Weights of a small transformer language model.
Size: 24 layers, width 128, 4 heads of 32, MLP 320 SwiGLU, vocabulary 4096, 5.58M parameters.
Training: a variant of SOAP for these matrices, 159M tokens, 4853 steps.
Each number is 128 + 32 x the weight over its row's rms, rounded and kept within 0 to 255. Layers, rows and columns count from 0. Numbers have three digits each. The size before them is the row's rms in percent of the matrix's.

# layer 7 attention query, 128x128, rms 0.181, rows 107-127, columns 0-127
112:221068185146124035121112115148121099136117081150093096140151108104109107140130147145157175102180142169112165100144140162101123067135146129142156120156075075104094127101176140132122114099137161133195114097117157175174075131143154172129095163096140094137123099157126106152124124138196117153095135062159068111118137103159173120116158131123090137084177142172083095086156174124125152171171
106:129110130150090166081070186090119122150115137138088147169068101121108063175141120072098110144111133148141142180090163068104128116083120141050145103124210117076097168105183153115146098143150111168160155160196129118135144124111135131142156156141126216097136097153132110138155075115134151148140105139093134116216167172095125119144129122091158142101080050132131131150133168152122151106127
104:085105097109105111121142100098139147140120128187182108094166162117134150135073142190122148145115144114148138148109178123113140138152114114019124127120081151158142109132150071132179145145166228134139130122081200104134150127136089156072132104097094187172078140098135154093100112128167094141114092101118154173128165088099121095150115119131161128157144081191178095128186071125116159135079
107:167093126149090160094118175080125071133198139135136093115129113135102109118109160123137071151155131196140081144085184106133060161156122144141196162194131089096167130157145156155121196096080129108122087137031117161152138127117156124095180106129120106051166090112104120139085125079119129108167168148130100129139123124106068125098168142121139113142109118147158072177143081179123136128121
109:069068104159147116125144172151115125148157153150125179103070144137204137123185100144147122165129147135162116160118155115137141086092088131149120105097144212156128145130131200150186131115110088133175141150136124105123128166077158102217170137086180107098158134091119154108105101090080114100111136090191115129158119074103110112067120153103131121141149022111081133138130125098110159150131
059:137138137119062216104133127061078116112141139142150190088161117108147116121161172126098158098139155153127032091104110184150104112185118074139148134161105199094116138094102151094178112082106107175156119145095086171059119111152090157115128105093119121052115118149163144144175066151097112168129126186163139110119145137119168191119103162140115124161085112130145119126111123136090115134117
075:162179091155162057129110165082152083124114116116147111150084138138105076155114153150162144110157077146177208131164120123159072121158156112127081230143131141100153101100162114174154125107131177137118135101185164080118094120110119144147119140126139101184140177122100167087159095126139118142141108154146250131171152082112153119082145137150116162134140109159184109135119099143113096107088
062:159165119125147124158187057133101156102145145089157192124136149103173105106101095146108148158028087127109097142119115179146055129107144140062155127126180187173122076147108145090097117115097133134133173184161127116123142104119147154064129136093144179202099135117120091136101152154059101135198115109105096134111141094097082175161127123173119104121125169096144097103166128118125124159091
078:168090139120093139101142082116131092136129120135160172134143168150107126154103132076204159171134155146105114109131110118126152067100145121097134188143140139192104112158098163109074127159102113073138109108101121103210207151161107076107080085100121179107137154103126060093132089167095113130173085119110074132066080109099155136136117128136100145140138165143077130070179107094084131138187
082:151097098152122060113111120090174132123116181149119117120193055173127159091165136130104149136069153190138124090147126134150065168110101104177096129128080138086127100097168087162162105148153089152194141072160147131089086098053197147124132111097154146105095126093129130159104065143154109173131139095168186131172171150138089154137144113125149161134143085105150132114118105115155110060147
085:121109175174111126126139117138092171142116111133126059137083093105168191083178108115126122142077155166098161211119070161161128132090128115154185106138105182147122059103120092087137135197118136100135117099139185159152082125099153146114145153115113097146043108115137132162103045156138109176053153145158097132122149136162102149155153128167167128124126127147139191126112134072143173113128
104:103145140114170135129124131090088107198076120085123140137076201027157085132104173148103146168112122107154156153114138086109105136127164196154164149135134085099155134126121158142120175140082122142126099094132102165097127118147124107100117091198068081148160163166146148135113177144159148104150096158050210109055106135108137123097131099076137129068129121159141122111144172152139152104134
090:110197156115165219071100121166111150169172074141135163141127179117075117138114134112150165117141133131143151103119139117093085086138118141092130135149118047130182153089128135149118107084047140143105172144153099154076151174150145165140111069134161117135157162185104136101141187108068165117109138172111162115115145149102151107116140113107104133076157126140195108110116219134088117114088
108:118148135127097133120161140062160067114077124113124159130101203096150091123090069137094136129124156143122113121081085127107135071125091141095086185102119161125093110201103142119126136129054167106160147153151075182137205135109139109066081103106103154163145154142125134120106100165120171090113140098117113154163115072105175112139079159098106098141140107120148059080175131203093104133138
107:191091110108154134136120199129081093104114147151124155076150087155089121165162140099102112122138184139087125167180131150115162119124036138166076065165099084116067134147159110142113138137113133095155099134115127121163091125138165123067157081118074158195098102080131112078116133104115100157158121153071108132111177142121108140143106125133127117118098125168058122103145058193087096103163
110:118152165132123036144152185090120142195147120091137135131159105174113111131080133121120141104134102112133100069171140100132144107099179087105125107047137146164186148169156137200140056107137102150095065118135148153138101166174161126110223140145109097086125130121180182082121123107152220138124092073123136117122139097158101121142124130152107157161111147124134150100180142140117111148159
107:178104129157133137148085168084186106077114164135159077144111086167168131109179118122079122166152102090178167159139127062059157115152060125133100146138125158108200132103114136132111167144073114101148101131135139101194194108169091125148134119167114100137101110189131131165106126104108109140161116119102126180157107133153077156175198109133083154159104148109109127131141186059179142139136
114:149154063120146125127137140116118052130082074163098091125109148158084141105151173091175109097160134057161160119199180111085182039147146155088122156143128163129079109168117092101103115122096131149125093174103142154106107118164133152148153136108164126142133183091101125106093117124104081124135188105110089139103072151144128139139091128148096148148160155119122026130111209118107116157117
093:129133099167061164122115131098130185132132095179150087103100096180122126096180074104133184143135112106144067202145161111131174120160079142147158152091154180174074052153114120193066126105192107108091111160135131134138134150120165149128106135178148141133129134146178128094201092156083173110080104151110163105127117101120156099168157153198114116103121149110133149097119130147083118104112
103:107166166138135105164150145133181174124128135127132168109139097135159076104124161141134075123171136139131142170140119087111134163108134121162132127067068125170170122097117164073119189137147137121124151067153166158113149093109143174127179103190081117216152127144108144183137128082194084163145106139159072086144124198095117155123081121169134150038128159132153173172128104084120110120112
105:061157168130180075173121074116144131117107133152146085072069132169116071109157180110235133068138124124113118153162123119167119151096083177102157073153082105130096128109107098083140125111058143092119146168192090150129140134150140199106138175165108149114074125086109104124137113144165110123113118173180132158113117174171088181131106112095110129119139103112112123132136096132142144130180
# layer 7 attention key, 128x128, rms 0.193, rows 107-127, columns 0-127
125:194081148142116108141114108174106100137100147158099064120148071180096100146155124125105168127141141199125127149124156152162107041157172106092138107133115165125125092163136132137153162102174112117182127122079131205145093113123107135117196162130099140101120121120127201120174103196204126172109153108182067158101104166117141113103138133098088165140113071109095144131119187154129130169145
126:117123103132131133105158143050122076088043136100105145077117129143066129166169128161100141153139117175138098141108131177121134120128140119100102082133167108094139187072113145155121070081101154183110132138176113098093159093198139129112107200134173111125140128143106122154082141161121150149115099098101125105196081147075116078134150136094138143101034079186169132121101171111155106121127
118:116164087110084137114109132121127156157187137187095128086113142124145098123131142111085106147162160159079151157126088097169144149148182113035136139142071163145139143110137158142149164086170146121170120133123135146092180053150080144119136088112092164173166162167115151114150115144050094160151144159068113149095123104119120112114068068145109122221087126143083108077128101113108175152117
117:093129160139093150111135160137064102121097127107069081193090123147091133041087113128076166091161127147177113134171107169175116080070148113132148143192078144194122111144085133080157162137125172124132063150133168119169138145148117163140102100160155077116170141092174141143124117167114158106137170116090083112107155144122103144124089146151101130101161135198110153143158138187190107128110
128:097090152140078188161201181128100131135131185129097153179112132159093088076115152113175158167102105149121168082147063184122174204083144123147107134110163136168148165140155128093135133135136107121063122120146103141140152121098138190131092120094131148118106104111126126107127129166108088142155119075147082085120119136155140067127157105137133108139144073212119119134109115065052126064155
064:124166078097100171140100068136161148160146145081088173159074137176145096141097074118154092119178128183134144124156102154178151097153154186098151086150159163162157153114168158134165175104046082092132139112154107120062142078078142116118137070145172124148145113173144150136119105092117141132135174142127111146207141130137179103081103121081142169074110168131116110125107115122080180136126
065:158096158130163130104177158137146102102162114137195131078147129157083149101143133098093117166093156119156124125149163139074121148111137168164150126175168137061077172127103093136112127074119077196146095199097185126137098122131112170098180174122100127143079089115043095157141119155153051079160081145138119091145093127095121106117143121157188116110109157169118181089108124161130104107110
066:145175148107120122067131153168096070118131111138157027139198087132132159088156151117125175060150170091135128111159127129160177142169086137145125107118118118135103167072113128136101148151154086151124108074093142125130094164156195146117150108133080126176147108127072153124093094130144143113123082121105103139121165185142166143117213121148156137101116160126069154138133161171181157075194
068:058142128093179123081132127123125142100157105150046107187187078109136110184109105092128105058139144192132146191127109093118154086126070135119121133140085158173113138125156125125104167144135142146107122064081096181061146139100126134143087110158167121131116146142115140147125134141101219178097151111123134156077151139091166135061145072129189127123095127127133121194115129165132116164113
077:165129097157061074123115110133113057099121137129127118122101093191178204109175115140121156152100185164110160122140156163111122196090125109121122144075138135131090186145154139123148127144143161131152147142213201103136151149145096128136185139128133123142104144104127067174174121198120088079142081121156111133038090100150134114114131085113157098099077101174109128112140119138154164153095
093:152101149103111077129149159114125065125110109156147096091140025124154128135171177106144189110141111115093094064108107128100098123139110105113135141103108204154111120136111108140127126102136078147191129136122135089166143102174159107144128066157156121119124139073156086145165123120118057161175085085148087139104144159191099123089165085107153136107157194150114089154077075082150178165118
090:107166120162121111120145087105186126095108182134143107135200115110121074114133131141113138129122043153149130120112163135118136073084194184098078147157148150101171101179100148163070122161113204140107142137134105093144140129157098125150095133129009127124147053138092151154124156052122113127121125133112136107136138177079142173049135123116139171146171142152115102127136183114136107129142
098:126141120161117090130111067113095117131118110042151145167113133139092108147076133128125159058148103125104098195091167115202138077126138134110084108147112110147111133106168138186131152070150162122093076073141091156103111112131134136168086068156190147164149124139115166140122059112090169079125160119097120162162103090071170090092170152145102136115132161061081092110146123161121165102111
116:067121127151113145087115138098046096176125171125122165163118151149086117068111160090125171122099146047078089105134157124114185169182088171105085121075175153074116151103152124161129112093118179126139137055131110157168108057124138164088128065130142108142127150124143178157133087124139125096088183102146100143137143114119095130109170122146094136179075155124132168120169084176151136135126
114:094126142085139114184122153137147123139128196102087143153180146118128108130105123135149124151154124094084155143098132141109147072155138132141134134143193128118152086175122141148147175137194171124196143136129107070205146050106166189103129181124106128114054125109141121123111134124102096159117148091104108106169144128050094122152120090137088090139071161181157144152141161172090148223115
124:155078127129103076136088193123161132156139145100081143093160111172114138182098146136125149114162088101148080067163140121106104185110110133105123112072110082171165154107126102146155093158164119167068042129144167181104154140174176174132152148089129121090138067118146069081126127114171147122143077097116142145125124054162137129143131134079087148147103067111109156105163127164124063137112
118:103122126137111162097063104079083081138062146101151131156066094112159078080143119151117121165145129124070151150145209073137096108073145122114097099135102090112146147091088110141076141119154120105104132138097131150219140196175206090124093119087113082142133133128178134074117080129123132131117123108081153142143093106196157074131119076088135107121144104163141114112098090128133116132169
120:163198151079097149104087089146103146064064122170111106091061178148101127084125194065115102141115098162142091139148158136095092107167130126140130137123124137147157115101160134126123095124083186130064149173183121143143072086102255139148166102076095093110131099088104120146168083124121135128122111157091122141118139130141171129137124110171106149143152140127148127148132131081088133149123
116:157152131139144128164140141155154094154119175117142125108118131089114073117115092114123104104127082090127067133111153178124110129111109146051186174174173214178045127083119132163095121129115137174112071134141164142127166121160174128116155149177115138154144109165186066106077170106164131139075124197129126072116159088148079094169127117152130094135121164149142083122116100089115168091086
114:109147149126104140132077128143094138179134091136150175108132119088105065175168161100134138130089148182186093124099154138155183179116137148137139112059119152164137145174118158103103194071037098208100161170133114106166137150112052121102126120152167124136119116127145146108127141104145156091096106126132066133132070137101131152141088066132079177119133110138202158091096089113140160112127
120:152155168071090142140119146117043194151115143090154135101104131123148114120143197168142093144128139120127108187109084139144195122079074135128164139113108094140093082143122141123178141117127091083076146082201149192111186187121076121155093157175129116136133091103066124162155117086145156104133048139146110113101168138143125121068119113127105163167074108094136159174134145135116134154128
# layer 7 attention value, 128x128, rms 0.19, rows 96-100, columns 0-127
086:094175134051212116127156159129129126189140140089188149129083146135061146121124160161114169074153186124165193091156134092134089132128162159150104118128120143095104132145141161160141125067136137152154205101111123118128093134187151123195132166136168120126138104123113091159153072141080159123105157104137092120125168129203126151126150142112134168100140109174056152172161128152142085176122
087:152114112147163124092115108126132163084088125181119145085132082102126112141183117161067128157182169129204113165149058132122142101117137144146210098127114092142102130170111112094134174125103165138159115145126128115164139110086122070108121188123103143039102132130072112115090144109149093097108109131129152114129102115206138110080134072078134153159144101114102133172180077049120172121085
080:084115084137114063102053091181138088077140138180103144130102140144134109159163195135155109125152134111124130143087067123130149108094150167124150140107079149131145215111112125129112150158177054115118102076052138101154095178150102106101115152126132208106112061096127093145094107098096097113107131172149121117095101113123101120084140137162131130181129091169078071112114097159119172123154
081:105159168109122121065119145114136126146101079193068119138128100126175159170141122186096136132115139151104165124067183108111162151164117111075122116062123076067093113124162130196160115183114152154141141146168095128056111143131149138135092122168152153111107125187139164066109167064159120119175179117111095089113117098131148091108050130180147176141083158136131152181129123129104113144138
080:104146186166092190148150100102111142089168101146116085145106075139191125148105111170142108162135125102076094108128151162167106123128183145191135088117151183132141149191125145095120122104121165137144176094130071156126091137056196183130133171128102159145153099172117194119124159120118091162133113132181098165191121146176118126150118161092126166173052113138176135100153123142178149137120
# layer 7 attention output (transposed), 128x128, rms 0.18, rows 96-99, columns 0-127
092:168124109195073121143115123131104142112094136106113074102097117142196169097132122144152083098079108104084087151135194118151081157145103104129148105107113135100141243147179128114108138143121145116146107153154151067099130128085082071090064159139106129100152128149149121211177149150127127112162080156124129128107099115169126128158167113168174114136141119052122091160106076111077128101090
094:100091167154074088076130135144151078150123157137249169089162163077095138103089159158158147094133097168157129104152157129142125142148119137073077160150161100094112171139092135140123092100121134145102153176100107114109116116127131120085107135108201078104162190123148106138166099078095132113094145131128168137080123122083171132093143192161106146068126093124133140109158149123057071145153
086:213096108118172119120149109128147121150113115144142183125102109113156115071112125119120221094170097100099091184162168151150124082130121141077130111088149144082068103080117187118165082165145115128148124160186122145115162152075129123094162085157142088130117141107143128089150146085097176072156092141116212104208099161137130138112164106095092154140151107075114121126169174152135112143115
090:133120162123176163123091113134147149120157179134161122104153161152150110072161122079066131164123171099113128172154097141147155139112127103159133124153123239160122129103159139120138149131137116086121126135121121111159086171130133114162103136158155109156145085122136126092120085130091104126050124131202137162101088116126065148110177195124149114118119005045149122116106103101155162074165